config.yaml
norm_eps: 1e-06
qk_norm: true
attn_scale: 0.176
tie_embeddings: false
Each number is 500 + 25 x the weight over the matrix's rms, rounded and kept within 0 to 999. Layers, rows and columns count from 0. Numbers have three digits each.

# layer 4 attention output (transposed), 384x768, rms 0.135, rows 166-208, columns 704-767
447474524521489471540516481517502529458484460505499514497503513491482504530488442526477534526501479531476470540537459530504527492516507516502508510512521480528475526506530488500523476538467442
507495501518510515492453507487521539522457504468466521506464462498480523541499497449490543468497511505515493519497514495465514497548509499499533502480503475486536477499538533496437458470476504
466495499529497513484486462502527507512522491482465464495503522475507517486517465504480485553524504494493521472485512505496506480519472528473497508527541480492507488469515525511526470519469506
518493478486480475512522512538509490521524513489500511481515487509512471542509505525516506538475529513493520534479509487482485490484506499530525491476516539530502508516496520471475499470477486
480542510482516485479510509462512548487531483500508495473463542479513472510512480480512518521524507492509421518491510507533544461491509504449510507491519509506497506437511514503533489522433551
502471485456513525499488473502488546470520476483465461519532469518496517488511491508490536491509493505509471545509494479509480470469535513490491526491510440469504423539501488523443487509523487
483489479478530492481478491495511528456512505430495494500512537487500473488489526494525474503498503500499476517489564468524486452489469492518520471517502513490536505481526497529500502488491469
470510521456499492487524484456548528546508522503535508485482503502489447496505494509532507538489546512524495452544477481511485486519528525519500476481506488491499544528476510499565500502506492
525478462494518509546461547479488477533495469496513523536502473466487455503527486505516507500524515518482522561509518512510501505514541494524503478498527472538522548497495479538503479516501471
511479467513495534468505505523511514499470544478518507461501536491520478509517483490444512499462487490502475494500531519548512532546482489502522503495518492506544491462493507519524493495499529
481561482523498522507498488531500532520482487506488470530514557504481501487510494436533476530445498513444503480518481500487509491536517517540494491512480516509452544524530514556500540524505533
535489512502528490497529491561513529531489479483474514510492509497487432517497516522537495499490530512489467540486494481495486477501557499491441511490538460501513499532517517475483504484467486
469520481517530454514479496521469501481532513522510476536490510486514528519481486482445502496550518441545469502502527484523510492521444521512490525509538523492516497524490497495509497500452506
536499478491511460507533477490519518478513526479501499526486488484489502489481461487537480506498484520483477460522479471514490504507506527501516498464492495529497493469527479482524505515507493
486536486479486507554498472516488529534501511507481479475463518476557531485489551480527487484505473534528513509490485438467503498468493473505509473461490501509497500498445510500488501511517483
469488482496518526468487485500532515512499531483498522520494516489470508512480530488516550484508498521494509511519501472507505444484501502503484525514482489491509523505486496490476496495468521
475490505519527455514472489543514502465504470546492497495447525484515529488474563505472550510503466478502514519530485497528496505478488476480513493453505535506498489460546502551501533498490524
516526489495486504525498470492517518506466485561524477493506461516500498505519489456489518470512523495506473482496469512487504495496485514472518500516487490499498516462472462517479502493490528
546517513455477501502526513534505488485490516496507527529524516500509449522479531492455467520508497487497520505550486477448498548549489534498536492505513518468445515486497522498457472508513513
489496511519540500516526503504468521498521480508522510508489466509506481499520500479519495487510512480513508513487480492519517514551476471525510486531510505486490507513476448502480457522516493
507534504496469497459481497461494522487471500482465491508513515494482526449469471456524463481481481511483540503511543497524490517519458505475531545482527509523519434525494481485497492558486471
507517513494496498482505466516494475500506473511515485503456472506498481488490509460498434502475537520516488513503495505492503492505505491531475548475541491499484501505533507498510450506510453
506509512499491565476473518495473497528519472509504514501484519517481469506537520503477488514492487491469504505468489517500488514456516432496467497505520493445505524491495535447559477514529481
505488527474488502457440493510492498473494523487464501493501503494459514511521490523499537469542504462511532520466499491481451502516492516482491508506531488519498533503517509519472456482463506
482404496508471501487506461455531536498531489508474511489471531499507495519486502481522483506478493495557498467523514532527526507512502490506519499536524517528479508504479463509489472506478506
526460478476517489503493501501530491482545495486502469493482532503482529478495493484493499431480477450500481504458505517519456496515484496512512472465515468528509521482502526510530483483514502
495517466508481523481485525452495469476492468504490515537497502510511480481460478461497514472485469501533484499473493489469504483521479531534501512500492492480485511522531522504469497494493494
485467473518466490550503515510512480482547491480522457523488491490453484466494483491488477475548513526525492551473488502459506478463509502472489509529473500514486508523466507492474503466487516
497479490500485508496524442541482508496468489514484480513507476513527505512536508484512496469478489505474498471445486471477502521530484479486474517483497500508494510478532526507476510476480501
474486533510482498531550517484488516481490476502478488504539491512501481465500449521468470483473475519484486510492508522459511450517466507473534496508491510563490525516520515508518524490495513
502528471533502525436490544522500517502534523490517463518522512501503480480471486512482485520522511465484552482487509542558462524475497511525530522500496531462525522499503459523473479504513543
502485523472477473569524515486527510515477476567507508525533470523502465466486479474499531518474528494493496472522504513466555473522487496523531519507498514502482497459467489486493505475486531
466523482480489521514498481482503497520510534508527500557502534495502481500516470486493497486537522518534519495483508499493515482498496498489494529474503520501465524476521483479503495488500507
497505498494492482499479501473475521487493485483514452493508507521503533538499495533514478509520523482494474501498497486485455516459506488534497508487499478532493503458496503504527467430478510
490518491507464506485492512515507539475481511475475530516533490516499496495493520540485471513486496518497493523495533513511512473497489518500519487518487528510521476508488539514485455506500508
477492507528497466546502468493470520499509504521507511480436465492478458492497474534486497526484504488520560475501539517521463536519467512522509494507499479524455515470448473495527535474487475
486512501513514462480517479503519510489484493479480429467537506518474507472482534486525496472467532497539515505484522512491509500486443499482504477508504503513479494511538524463517537479500456
492503540461503480470513477495508528512473510505494489492530461483470493479514479519504455518560549525526505502487507504503528496489507478474469497543553517516513493483479539501500502518465486
532524468517507456521460524474506526527494488538517475541486490508510504509529439489486468479510490522484494523505514521509473491512512496493497513505529548458514515461475524498513494471463515
521550478493458487499507500518507457504453495499530495524509509511510477492465495532494455522474542514457555468482495469476534473513508499502503475475521531491515541481455492545494514492516507
477522487472464511457499470532469492557499497523502447497524502468454484515499483510453486526524509541540512501519507513525458509529527559508493509505472460538524475496527507456548481486465468
485474523536516544504447519499474506529480565451467440504503490500513518490521460510491522489541515505514492531523504520521472517493497481503512468499479503486479481461504479498483484474481526
485515507452498466491513522440459454488505535510483524477541507509486498491464484544501503454503497536488503500498521534542536521489449520544476500477480558555462509503457480534486479494562516
# layer 4 attention value, 384x768, rms 0.0895, rows 167-209, columns 704-767
485470471525481482511479501505524504519476510467499499469448500510491466487514511542522519467502520485444423502474535516485533483487532504483484497523466508487528567504520502507518491491496495
493521484494513462511505513501498456495495505490500490494492490500521470532533471475506535507514487503514490435491531518478481522514473498477496503494525496484525495503532482519499513480478477
476482515488521511476485520461455505535517508499498535486534512483518537511493529454490534546526508482540484530516522537470502485485520498493465524506509506527507521496481501480450530481509504
520529506463473486432510500434503478476470506508506468481494527539506561518504472500511507504502481496503475491519479437475472498509493508477482477482496481484505465483525502487498511494484539
480522490496508539506522511498536519508499517476492486495560507483492532511558528467517486495501474472469530510525459480543482463482531498494474443497504512458497452514514505530509529481520493
523513535517477505472465495544500521515507488474556507499556514517472506497480518465519512480496514509484451460516507499502516505476469505489450474488487478463518516441503499515517511483530521
534474514490467557509490512486514508482512495500497534477492481517496488504492489508499512531498548508486530471504515461457530558491509515505487481478489538481491509476459480496519511472482492
515499509484487493557497459496513511544484472476508510507528503503514519524493490515492469471454498486502511471463505557516483527463490487520519521505459498497491529506471461503470501512511500
505504525499473565490508497493537496507511474498523503491480496552496505468512497491540529477507487511476488453525506481512524521527520484482488502510471496491526495519480482480450527513514484
481532496537490456478498512509494526478478468498464480513503490473513529490452494489526545500509462513488522493488523499523567512493507477548513474425535519469461480476508488490518556484503532
485500516486481488556458476541529486497488492506516477512566486458535494482498492483502527500533515521534485509510482497506514547483477506485508497508531487504432497527501511529513503526530530
485523456504511521502447482491502533511516507588504494471486496485473468540552501499479516503469513494485478530490485503540471463507472514504492510501536495469504486516485537489479479531522511
511467489510495507509517492503501525523476495459503530548469481511511507526519483511495513543470530488538501488480490450471449474512522455480525551464461502507502516507518484521546535479483501
489487481511525505509541521516529518521467503513458538466480497513451510530481491483511489512517487512529510516465525494501473502468508511518511563506521491485522510522462547517488510519487549
514528459469490485486524549502511540507504529499492457518477506504481514521455490470524483492500543472449473496505471490502531541463496507499523481527538484492510487484497431490493530529543530
464493507501532459492512545491493517472515481489526499504490491488504468491507513505482491492497488569526496508521512511512549516507511507524473530530493525491497511473505511516484518531504560
531523517520529506527505510468500508492502510569529514531495471473526487512565521493546480535549489491511532507495504517491529485505482494446463530457512521514466483496493460482508521504531491
481463507538496492515507518488502477490493539519515446508522514453484469581526531479513501486545519479486499430489514491471524472433495554552530499512475521465511537552528495490505500509512468
520514487542539539514487500461565550511481494474486487456477489467561483537493484478506468506505461488466503513516480472518488490473502499513485505487498498504524516542478507490521534488506523
527491504481478496479498480494535481483523500536521479476507553463468503488491463458490489494501534478459526480510482477504505501470454499540476445475472543464551483490531441483494504478494488
505487513531501505527506480516507453518466470450525497527492500525474498538538505512458491538483524541521504525493507474529471501500538524521501454490502483507502498451521528554475460489489484
481538484550476504468475486520483556530527524475515488506494481480524509471472484411517513467496534518546505540522512523533477457503473477524483512533530465480549512528512494471518569486544511
514513445502515521494481461523514485542482520503545492505476544549514463494497476512517515487523497495496494466522488519482541509460482531508557503504548535475489531533498480488542457496475498
482459478493525507515495475531502480416497493482492511472481496508537486496478509540500485504515485497506504508503495522487466516539454507543486468507458449528476531513428503500452494494528507
487476486509504499500476480502493510507540459478471507487513493507484484462485517492512521517524533479523486491498484482511508488514493486501521524560525486479506512516477517498496512486485477
529488493491495459485489473513463499496488548513457509516483528522489467491494488471521495496517511485506485506519494544525561485482506483497521507485495522512504497508498492483532527481489468
509502488511471480531501481503501487506516503523515502562538526472481461534451511496454496490518501526551476550475540483470516503478511496504499524476488484506517488512516524528490501494480494
514495531448479524464532415509481520506500489501478449523531523513502472520496514500508501482458489476496503507459521511483505491498516513508532473503526461553509501486529458418492514509481514
468490474540506535476503528499452542519551458484492507515549545549519524499490466496487481441471446503445511489511504508471490497515473508538518524525538554510541492496539525449505495492532471
530506518510535491476517493524500475481500509490513500510518513487509524491482474557533501457515463495486521471498532543502516517483498463485494512463479462486495503505522505507536522484494485
494495473504518491537541504505484508512491506461479485505490460497487536489508477467481501475478478499523470515484527460476553486461464456490485512509454483496465489499473489483500457523516491
496563472479490513506497491471507487510514483562461494493477487511444536502476499481520487494525514523488487501536500486469517489491516491490458526497534505463528482454492527496507485489499491
508442482506502499512481519480490483490502487471514492498530470525508479540484523504507505502498502516504520528479520466507465516463518521545502485501487508540482499499487497438480520498471489
506496489512519488494498478521453515486509532485457498521494477526454501553499530496513490516481485475467479533486521502501502456466509448512508524535455469518485457482540529523474441497490493
496517493502451495529527500468491513502530515511489496508487498518503515481479499510495478531451465495538506467535536498512495527491464507516497560536502478483475502483466493469479441492444489
497457442528465463489513520496489445447490522449505534465490477510485531508480511507479483484458492479538522484487524515482499519523505502483476448495528496463474473531517518517503487497478443
489512495491496467501521488485491488562521467464532475506504455520460512564542430503486518533521528484533517488475538527486518480521457522494489507491531490487498457500507542478514513494460508
513505479485499468457519537487503538485507456529542515531511482478534522512462514482520477507515501515499479496469504547468476526515507522496502505493508538544471523467495524461529507497466506
501498480507548453527516477555496484470486501534512494474490500520537500484492506477464496512533529499487507516499515502478509470544503544520513477441459526487540495506496481507456500492514505
482508517499455539497502506503499439504476467493550482479508493507447517515514497456500513506483507457526478476524500506499491508543498492472508496496448482536487542490504499479487485505484478
471452491521508480501491521510547513481494522503486485511524478513531504528493487485508477455518455480465485481519522476503457521511527540490489488473478521486485500476532481492505519493511501
484531474532518491507479512485506539544533463551493510555495470532522484549486498429492503494556491527501506492505505504474513462520516495529498468519496514479510494534460527516457509478509505
485521457503516473472489516488459502532481489481495485488528514490527493518458532499498536494523504471472529523526496480510492516480525486508494492501513521458541489539551496496512460515461478
# layer 4 attention query, 384x768, rms 0.083, rows 192-255, columns 704-767
475511487504491536509533476494496520511504492493479515463450508490514526557541515509528498477555481515522536501500528469542517468487539467490505505540507508468504515462513479498480511495574493
508488506493455545504554501534513504481524507475476470469490513482465523494526546488542466490517519550503512506520499481506489529535505483521508515529536477476477508479538474520508502563521515
499492479523525477507463553501491491480515501498488505540517479487470500508506449488497531516476515505470467494484457492463516505536484545531494527504485512520511521527536474500439472470444490
535496456499518438501481471490538491525502474515528532493547446496543501495484466518511518517487503497482509504499492522476448502472500532478483518500470484522538497495495541483510520480534499
487520465494469504508506498488475535501492465515488521508469523533493464480502541526493504545517512501488518535489477478529489510491525461485505483508526464493549497497496511498541536521502513
500487529480488512483522489511449521477509515469468493480488512533533472526514509516528485508500457505493524492492532541532510522483484462512512477532501518500492467494516509482506505509546488
511489495494535485521478499505502463495497501491493493508539476501480516493527465466494514483490489501496507494477460515477485490517489547495479513524508515498473473538492476478429493462487505
530482529496507500457495516472523492512482491526526518541450498546506525506475520541510527503512534504533491499476464497515505463455518487501516493488498491471525507501447500478503492447535463
494506467462473458501493479487485523518485547516510462464487536509483503520470540517526475509490503469470506543486515508495498464482530468495514472474520493516535497467491511498517500487478508
495510469530511543508496500500479491451529534469506535515509521473553506496493479515502495508522506489480513486482532543518491514463461516473517464504491497514483508535554533496514511503531508
457504469455490504510481529500506545501525483533484489536479522522495483533523520512519479530509483498518562471464498494540476487505508511495510453492486514507490485547456507527531519494499513
511470520497505531490475508527520475491489461521494477522500459486483476489518489479513515459496507486534508541489484484480540510492494515499501466496463501510506452524490527490501493498519470
509492497510497454507524498454508501491483483495476475469495485504527505506540497512447523519495504532471504505493501490488541497499524524468521445499492470513530502467518520552483471493480504
467479482467525482501515497577473510490478524471518521505516501465484532544491493471490486500509516513469460517499447462523459462476527489475510542449484504533491470530484532461503527445519516
487502521500546522491500535505502515499522492471476511501495529525514510525489528519529511507491534523507505512553469504468525490544507506516523510520508476513522506483523481533542521523484513
514505473507508497456481512516510526490510506521527491487463469533502525507457430476508512526470524482490517441525489534546488536503490495492442506471489492522472491545505506528476471532488484
516492499510435513476493475481447498481464473507543509492455501476498475537479493497502452484533541502472534472463523484458507492465515537539489452500510449493530477501536467515511469484516521
506493517533514484515487504491539521492469491489484536522474502499513521513431495521546522479499490531528468478486447479502462437469522482508484486517535493491495497504486479486529507577501484
551498500563493452500487507510482461534499477510508500498502504539483472491524535509497523508488519528532518504489442525488495509507513467493509459543492470469505506527499552489485510472449479
522519505471481546500519509467460506486512508536484538486486500494500513513495493469514496535496497529452507502504517527495471472512487486493523533470484507462475508495497512477510505493494489
508502507527455482489504532512491529497521473483482488494538502467494445494511524445544476474526554540467503478458511539521478501505481538479539506506512519545497460473516526496489518469498479
502508491517449484518488479459501482494499522478499494483498474465487470480525463509510466532507515453538521540546512459526469479510468488482502486482548509535479499545503494509479481526499496
505509459502528507476491489498502538469511484485526512519476523508482539510474484537502501482486501495495468514521490471529536530479530540503496504496491508529482501528529512455525482460530478
477499504476509487500507487498486491466513528461490510496460468535492461545501502446473504518488503533473465505472475481536470493557485525478459482518460481475496506484488525544516526479494527
502476498489479483447496474528527530465509541511500539497506477514465511505510509439511524510480461477488487494486519515535527519493498505490522449505513507513504488488454484517498512541483513
496519507475531540525488517514497453541515458480525503469468501486537509521539514524512528480499513462527519504494486512491520454513516491541466509508487497476498528492485507469521466485501552
482455523504477483489518490496444454500459494516524510467501467484504480474538547479538508479480571478456523515437513487477523546526497511498507481479514499485541469516555512501550513464494503
527507497507508507512479504473445542477514480457493497544497517480534489515485515473421532542478567496497495511476522464519492533508487466525520507507542542471471496534504525504524520497535508
523451511466518523517508479501472503497481490460511491484522489446519511532517514512529491503453532493508500456439475491511472512467460531500501523470521444495483499481496539491499512509523533
524526500494497547542465473490563520466497503504460480475504458498515497505471543513538514459538467520521496520468473505479517506519477501504478521541494460498515495486504491508492519493485477
509489538516499515452483541458460458455466538470500487517505520512517551525528491505502490504469514492577485509494539541487467484509510486480501548485506447502495507530492501467501508502489472
521497521507557467498504500508489492515549497469454476490514458511498513492508513503531509535471466535499523527492473504496503526513524519500540488514496495475493537484491473502451465499512512
469537468526514509484492549493524452428492523498463504499464514491512524461531488492487469478493435506528550522504505514531515495522444483511530479471512532529511490497468466511476515508518495
495499496463512494473489517528526474507455552495477489528512502510491537510493456480482523477456464485535487494523568520507523538522494510506512475538477486519451481513498523538498471469453493
522524493505481521510500527513513470478489473493470495495500484528492507503485468503499445497497518524480509510497518502487498485549474526451481485472486517501491504479542505472500526480567496
504459494494528458505505528483473483498536457480492481526567483496468544509538442445499513488504456500449501503459549471538478492517446528491488467502493481493506512495518502519473525460499527
484516475521443490512508453471526501498483472521533541497519443536526512524483495515501489477471513485528532531486511544521486500536470520501486536504534457499493476505499533483482488485522508
505500479515513488497545497538492486480505499501481455563523500471490521496498488498527465500516499556472547452509567530481484488512457491458477513491510499475458511508542519471483474475499509
516519502515483506489532530494509511513522505531473537519476474478486481485486502490507507501501456492498501508515508490534475485555521525553519557472497505506456506511481516451523491532524475
513456495510533521489508546469500527525504500474492516458523468429550487504534525498512517520540470478471495481518462555502460547530521548482493533534501508487531530530487507476536534518498479
506513459502505526538475468512508541499463521508481469534505518506533478562482522506496506506491533473537519490508499477526479548494470508525498497512495505491521545523504515527487501482478526
428517451499508515468494462540491481533521477443498502475522470500536496544462504516499481476507495517465448521539471515519529483567456542490469490535515542495491475500467511560496515490449458
504527515478499514506527536484471513512509512495515531539519451515494485476510508471536531474491460471484464496463501525522498506537497506500493464494490461482507501504514507499489528496497519
513500487509544494526510486513508478486542543489482477505501539466493492530469521475521525510482472495519501490532489476502489502541475524526454484535490538469496512495502479500498494470469461
501477464488483472497501517473479454498494516488538569507552507527514512542540502521519501546517553502484512538477497486481509490481507495499485492491502474466485488526486529518531500509547496
545474515487509515470528512527534482500517470513450502527509521499445503503525486519476531517495459436489540492484500532503526510514496513453478518504485513502473483540465507490463496495502487
483518502478480495482452545501474500520565497476479533511491489522508504472487484536504503496496512518528483476500483497487501512499449491455516502533534508483528544479517474514519504496492498
510536449528502467520507490528505485465530491460490474463554493504495541490480470511500506514511463536495490488493438456559491462502507503502532528497475514526472527468485507539538553531460526
481516486443478507458495470486503494525522517480490514544476507518485471509500510515482475536457538459486443508514525522549470512473525466481449500531494506515559483525477507517497502533492498
500538546541554455504482514465510495513504509485538546480497477481457510469529536453456479512529519509474492552501489501493507519506504534450563506473466482472514495497491575514479491475493522
524487484528523478512507459464546578523465506482509518501492457495505478484505535471525482444481541504499458501487547506481476489468490438502534497467549481484507470508506510495515447485543497
481474515541502509516504500500512505515472507523476516512561504524521502535484509513522513517462467523471493509515501497486497470496512491443464509488520544536440531520434514504500493488522459
510516495449516501470468538470520490516468510475462499524495500459506538501458496481495494489479492475545480523539519509559579457425500483494489465557523480454511482516483465549538513471530501
524473484508465513506507548468512490500531460480529486519507472503498454486474547466546453439497520498502457517463533515492518501508502517516501507542513494506481468453484525536492500516498472
522493519513528518472497519481525481453462512440480446513447474505488537503516484524492508519477501533557473520507502514525480468515541519469505526464489468507483516488507477525537481505473476
479502498495491471503490549558470506473509454511535482441454482500506492496512485508503492520579506509494539466505480476519521513509501492517515498496505506532493490530496496489475460472476506
511520487502523498547480488502500494506491488443473474512508533551492497473523527512517540514505457528515484517461509501452497536484504525473466485530535533476539500523496511491510543528547487
455534541520484505485516512490489514486492507488507490518548510450552494520533492479485505507537464506526478498454475536502478525452496530494516477513513498483458553502457577483511478471509530
496478484526494516491499454504526511495509477481477458538486525526457476491537494493486528533508478467524514410444499505522486552493501532431451508549474517532479435483445479481488470500472465
476517487540506479544484521522486497467537499541492510499495503471505477492489485488497489505504459548477488474497418478488467503511500509480488452491498521504476497480476500433514473522533456
477484461508462524481457496478494549511502462527494524539496533472519530563516517503501470483467551519522532492526498499511490498473474478485462495468510491534497509480577474448566481483541492
459524471531494506476554530514480450476528451489474488482515522522535479522479528492501491505488566501467503510463510556515491475520490490480522504478476533469544492494506496547461541474510527
489479547492472513467477474495524521493498526501520473512524502520432550446484511488498492489511515501487456491503460538536499497491489517526496491507496483464475472524478485528537468510521505
506500533498476520493484517512503488465474470485489521496482491519490503481526502530468530489498468510470477493467544491481481480506491492474483595475521490509507453499524494515497477486523489
# layer 4 attention key, 384x768, rms 0.0834, rows 192-255, columns 704-767
515496500469505516496501492485506523466514494522505494511494504477483493446469496511487510528473491496500517492493486511477481531493478475503517505468513479529497532515514534502517488484419468
464509470485483488550524479523498551456479498549515522490491515476473475498475479481514499512515451475479487566507525490523490473455543553498522468496512480453569466470492480477533487446532468
467520539461504499502496482502534540489509490456528546519521456552535463556490550523467463468515528549518497493487509480475531486506498481455484480502531533485481471494470482496494506537511518
473488525474500497465468525539490499507525538470518523494462513495510527512501483517482517472458493502514483485480474488482477557523468491495521503503506496538492480515521489523479471541476510
516494522521508473515505508515497505517513522561461496459473459440491540483465466517482510518489503515501535494489484480508464491498477537490525486510520505510505509518519491522499503520478488
489507520522495497493493501474487487502459495509477502494463484473508517513486477531521498489510523462459510541482491491524499488522543503502520514492535485515547492497477496493528504480491502
480533519500521539503455456480504468508495496437533530562492532566515488524488497512504487535513499539540454485464474504462490517497512482491502508484469526537476518491481503521510469495536493
465491495477499501519519458476516509524539448546507485496483502430485487497480480479468521478533442462462491518508492489518498541517555521527508518529507525516556487501495485477500499470492481
523515503484525473515501508476521523504520474593473499485471478417496484466517444523467518550480463457462536506525483509484448546506468524502492563495501511537488487516497480469517481548492506
478492476495504490479492501472471522518476479505508482469519509512508472510506498497507498468515485521532477526508485507500498471501517484495503526495501536496484475502486496518470529528502519
511497481535493501495517496491523504527507508545538515481480474459535496460490483479536535478522514521479515441512443491436452523526554531499505513458543546515524534471548529456509504500505468
509504506511482514468496487454493495470499505484533560483469515559476455494501517484526570505514509532532514486482485498507480498549493492484446473522473484512467488483515525504506519507509521
535487500545505532468507455487503511510567500517502522495486457484527473493529468541509483473513489460484556510464498484502471525498498471473532501482548499481485510500511493497524528519514529
475522499526492487547485498489546464517473530482498499498507472494461465461545484512503530588513511531494469489477485554495499513492444491536511508429490464508512545509528479528489520503497466
540489457495512495495508489520492494469476534513530519498483489486528504462488495462498524486497442524542520512514476463479518501479521498521472516489490511470505526501521467472471529510519487
502490508492455510522534463523446517530521501485504505506470515517501451483518530518492517516439463512462481502485429479488482484511503459500533506536484494516514499488481515488531486483515489
508503538474528520532490504507495512501470477474495502493518529483503478503494523479478514526504475542495522501477519501520507473507509485453521506466481439497493485500510493449535509495505494
462531535467498548460478479453502530464451535525501486511461491542515437545488485468456469541539474497471517506543492483537555494561518510467506509494490464481526493525490487462490505477523454
471515520474509527498488508480498499472544555497500521475519464486488489484511475551473523544486525524506497494447490472480469530499480497500524500475502503518495513500489478524490476576493554
549513520516461465503472495526478502522540520505536492459468501509492458495521556501538491488494507504503536467480532515486525520449497505488487525514523529486521507519585490495550463545538545
517520474486508516527552506538499528521488483488495510520470504491524508520437490546480497492530462504539521485498518505497521495508526473547505443448528516523508533481502461503526501528520504
535468467478501482498497490495516506456506526521476477474480520512503490491510447503501489490482508490485492474494474496471498498494459490522516493511500500471490562494476544516466481442545480
500461563514512486502544497470460505480468505529474495478536543526481513471521519514521519489483502480528521446527521492478516459533482476501492530491515505447482502500474506500481529480517499
529491507503471508514497537535521481511538505526478567521543521479457476501544522532510527498495519509507506494485539508484483467532517501489480517513481435563512482486508540496472527497488487
482458520483507501502494499454516522490517492448489479520493507528517498482482467536510479473505518480533529507560482494514489490511445534503466529518495473515471474510490493486546470452524484
509489468510474450456479529463515527480485512484491483534560529457545508478482479510507502488492504468496495481498458528470490493449483514503485471486490521473511466466477480509512491532493515
502520505484461479506519496447452490491482486478508538518508519467538456537566496500479501530469491529490456502466520507529472472498530487463515468480495496549491485516493529501505470521516505
554508518469524507486496518559507497494487512466485480476493543476475497529494501502548526483511476519476495503481460510513525506488528509541503473502472502474534457484494510531473459513495584
472472500510526475489475529495493550482559479524512466534485476499543460506521493517493485464505497529508543518515467502489498472470541463516543502501491529517518499471510469505499519476552483
483487478517487505472500518511497526487486503543500485538464549498499467503441487502434527514540477477520505530509492438506512491544488479480511520510521496514478482512480472475484493525468492
509466480493493479515512454511483512492484512537472473581523541494528521497511498480512508504535515470499485485515485505540538462524524481523463488486477482517546520511535521558560475477513545
543509528507525476492516476513517493499485512481477510463531489536495488488497483476549523486474444479546444546522514471539518505523499543499506469495497507532503524485468461485481531518493513
495512533571520508466496460500501520521465471496527507488515471474454465495479473504500485489528465489509438459530493496496463528498495478521463513528461484523538483484500473530509489524497511
501490507464481492497504475499528465510526486537502465486539542526463434527507485470514517501460482481464517504510489502545540537503486531515495466480479510497490479511555518498529517508512529
500477537475494505502537487491467539510476490559485513506479537483519495525532498474515512527507513492465513504489557508489442465476516499520478531478515498510519532500484508515486473543479508
491491468478501548511523496533508534528559544519463502436475510504533490515510502472505536536438538480509533478556529514478525520467472489502532516537494479497508475486475515520512496500508505
530479513520530516527520523546461508500508544513503493498496512470455507514510481513493512499512483462459497497491519510483501492487517482480468500514507522533534531501476505502473508493485499
525496449514519523506477470521448484512512485519468458479470509559566501469503460495498522485484489512515501464475492501495511426512501490479540502483513504524522517465529495531496495481525508
521536485493479521502504517501460468497508532459492502468509482481487459486505496522481466493466518511497501458480524482461511525530484502454528526484539508504528487524556482480444489497473506
510527470504523518508545491516474508520553509481486521486483473503486515469504467515499506515472506531531542498491477464528513481529487494506538462467519569467499490479527482509517526474515481
492491480486527467495508500471495474506479483464504482504452506488520528460520499502478491469514476508499495528541537487506484494471511516509503538502485498484475485499489494508472536441527442
526482480495515501510509497485572491533505519553532539501530506452489496492528509519488538499500481496490482552488512522487505515482496427507485551528458503481480518524504516477483493467533525
487509522463513524499478501485492500468493487466485469483518519497536510497508520501491472468582503524511510463495523504498466492526500545507529518473477456524468481485503548500529508534553474
525486488529487539448497526504513465457510473513499514491458472504514521464520486519490505508477475480541495531495515491530491531475480506481483481463499516500513500489510473554481475516468526
458509521534479490492495513459526516516520473476544553514439507484504513488532525481541471499470526532500514517490491499507547533475526498504580484496503498485554485480508505506492481518569489
479524523522482503471475524474514451505512484501509499522516516506534518501501466490524519436495488530531477453558534458499493497526491545532523530525488528506513469482481476529482512535478440
487498494517499520477520449487516511457477475507518509502481467489513515509488412493473506513488492494530527459520533501470512499490535531531547525502518469475494507523492472486507572501505511
531503478486548487498516492482526519532501513504479489482491497463499528508494499523491516537494520531520522490533501492481508510500480518454477497551465503508481527513506497525474520491514508
496518517520509475515452501471530490506474481439536456507556505487490491490469552513504525470493508468513499603522511481511509534498502539516488491515469524501482517536503509519493454497490518
531525486532527512473522540548502493480503515493504470479457494488530477484514522508522495505486545494525492510469492528450498494480456471523499540435530539492518503524580497485489493527508474
492485511471482502507497480501485503511469492524483490479504549508455510507494482457471451464522481517540517543535540542503542503459445485518503590527473538490499491499520506483472503513532529
475524508458508461468514468497504499462491519527471489496492505496552517527474519493479521447537459480489473495484502494502495468482516504523477481505495497502505468523534474492474472486506525
509538491504490511468479481499513494489462522484542514536512533465480546537466530449543503488552505552483472516532500493506494463523512466498527498515508484519511483527551501501495483479525499
512483527534499499514525519512499553532524518498506514476522511513557488497503521507534494492517483547514495483508515504518493487491507512494496495501510468482475524474524516494457498484536486
462480500528533510529527477533440484522504476519499509522542525501453482480469505470447504502519469488471520496531515502520539492472562488495472493509529504528520484494496505498483473500484502
513479494474518535523539504508498524551510506494496498506500470506490490460499523533551451504505473529513501455496522498532477504496495506450571491484512522472516531506482478471502511556552524
525534543522507478515520476481471502522513507551506527544498450459511434493471549478499490478529522501527474547493495513508494479521496500520519520483504455521511502482530498475500482516528479
520509542520494480517527487487487464418508491511475472478493518490496502489470500501546523474512508523496505525517479512511517518518489511496465513502474498531504492544522489504495505516511456
492536540550486506520487539486520493504508493511516493490506521516504481470482499537491504522512505544485522487552445484477495457498523510518473466512513494507459496489474526503500506518468511
528500523489484549533508551533531480493491477527502514495501501493505560520526509478517479505508527495441498461484534483492487483591490576499540537481498452489515508469547488473535537490503512
495505525519522508499508457477502537522463482504446515496511475463501472471521513471486486502486475494470462482511489460494489506533509499467498508487457471491494481502500528502479505497536502
465479500517496474503554530537481526540500558510524470494506501501448533521525481489515460503475489531533498464498467547517496541500490495481531494454476507478530558479491496515477544491479459
482477526485502516516493571482479464473441504518538515495500561529490514468512513513457488480482498482474534521592515489554503466556501519486467485479504493547491497460484525516492500506516498
475527475500529509486513473497504507490490534503482508461484506510498496520475523488506464526531494480496514498486500510491483481477478503505513499491508452536466470511492477450550505543505521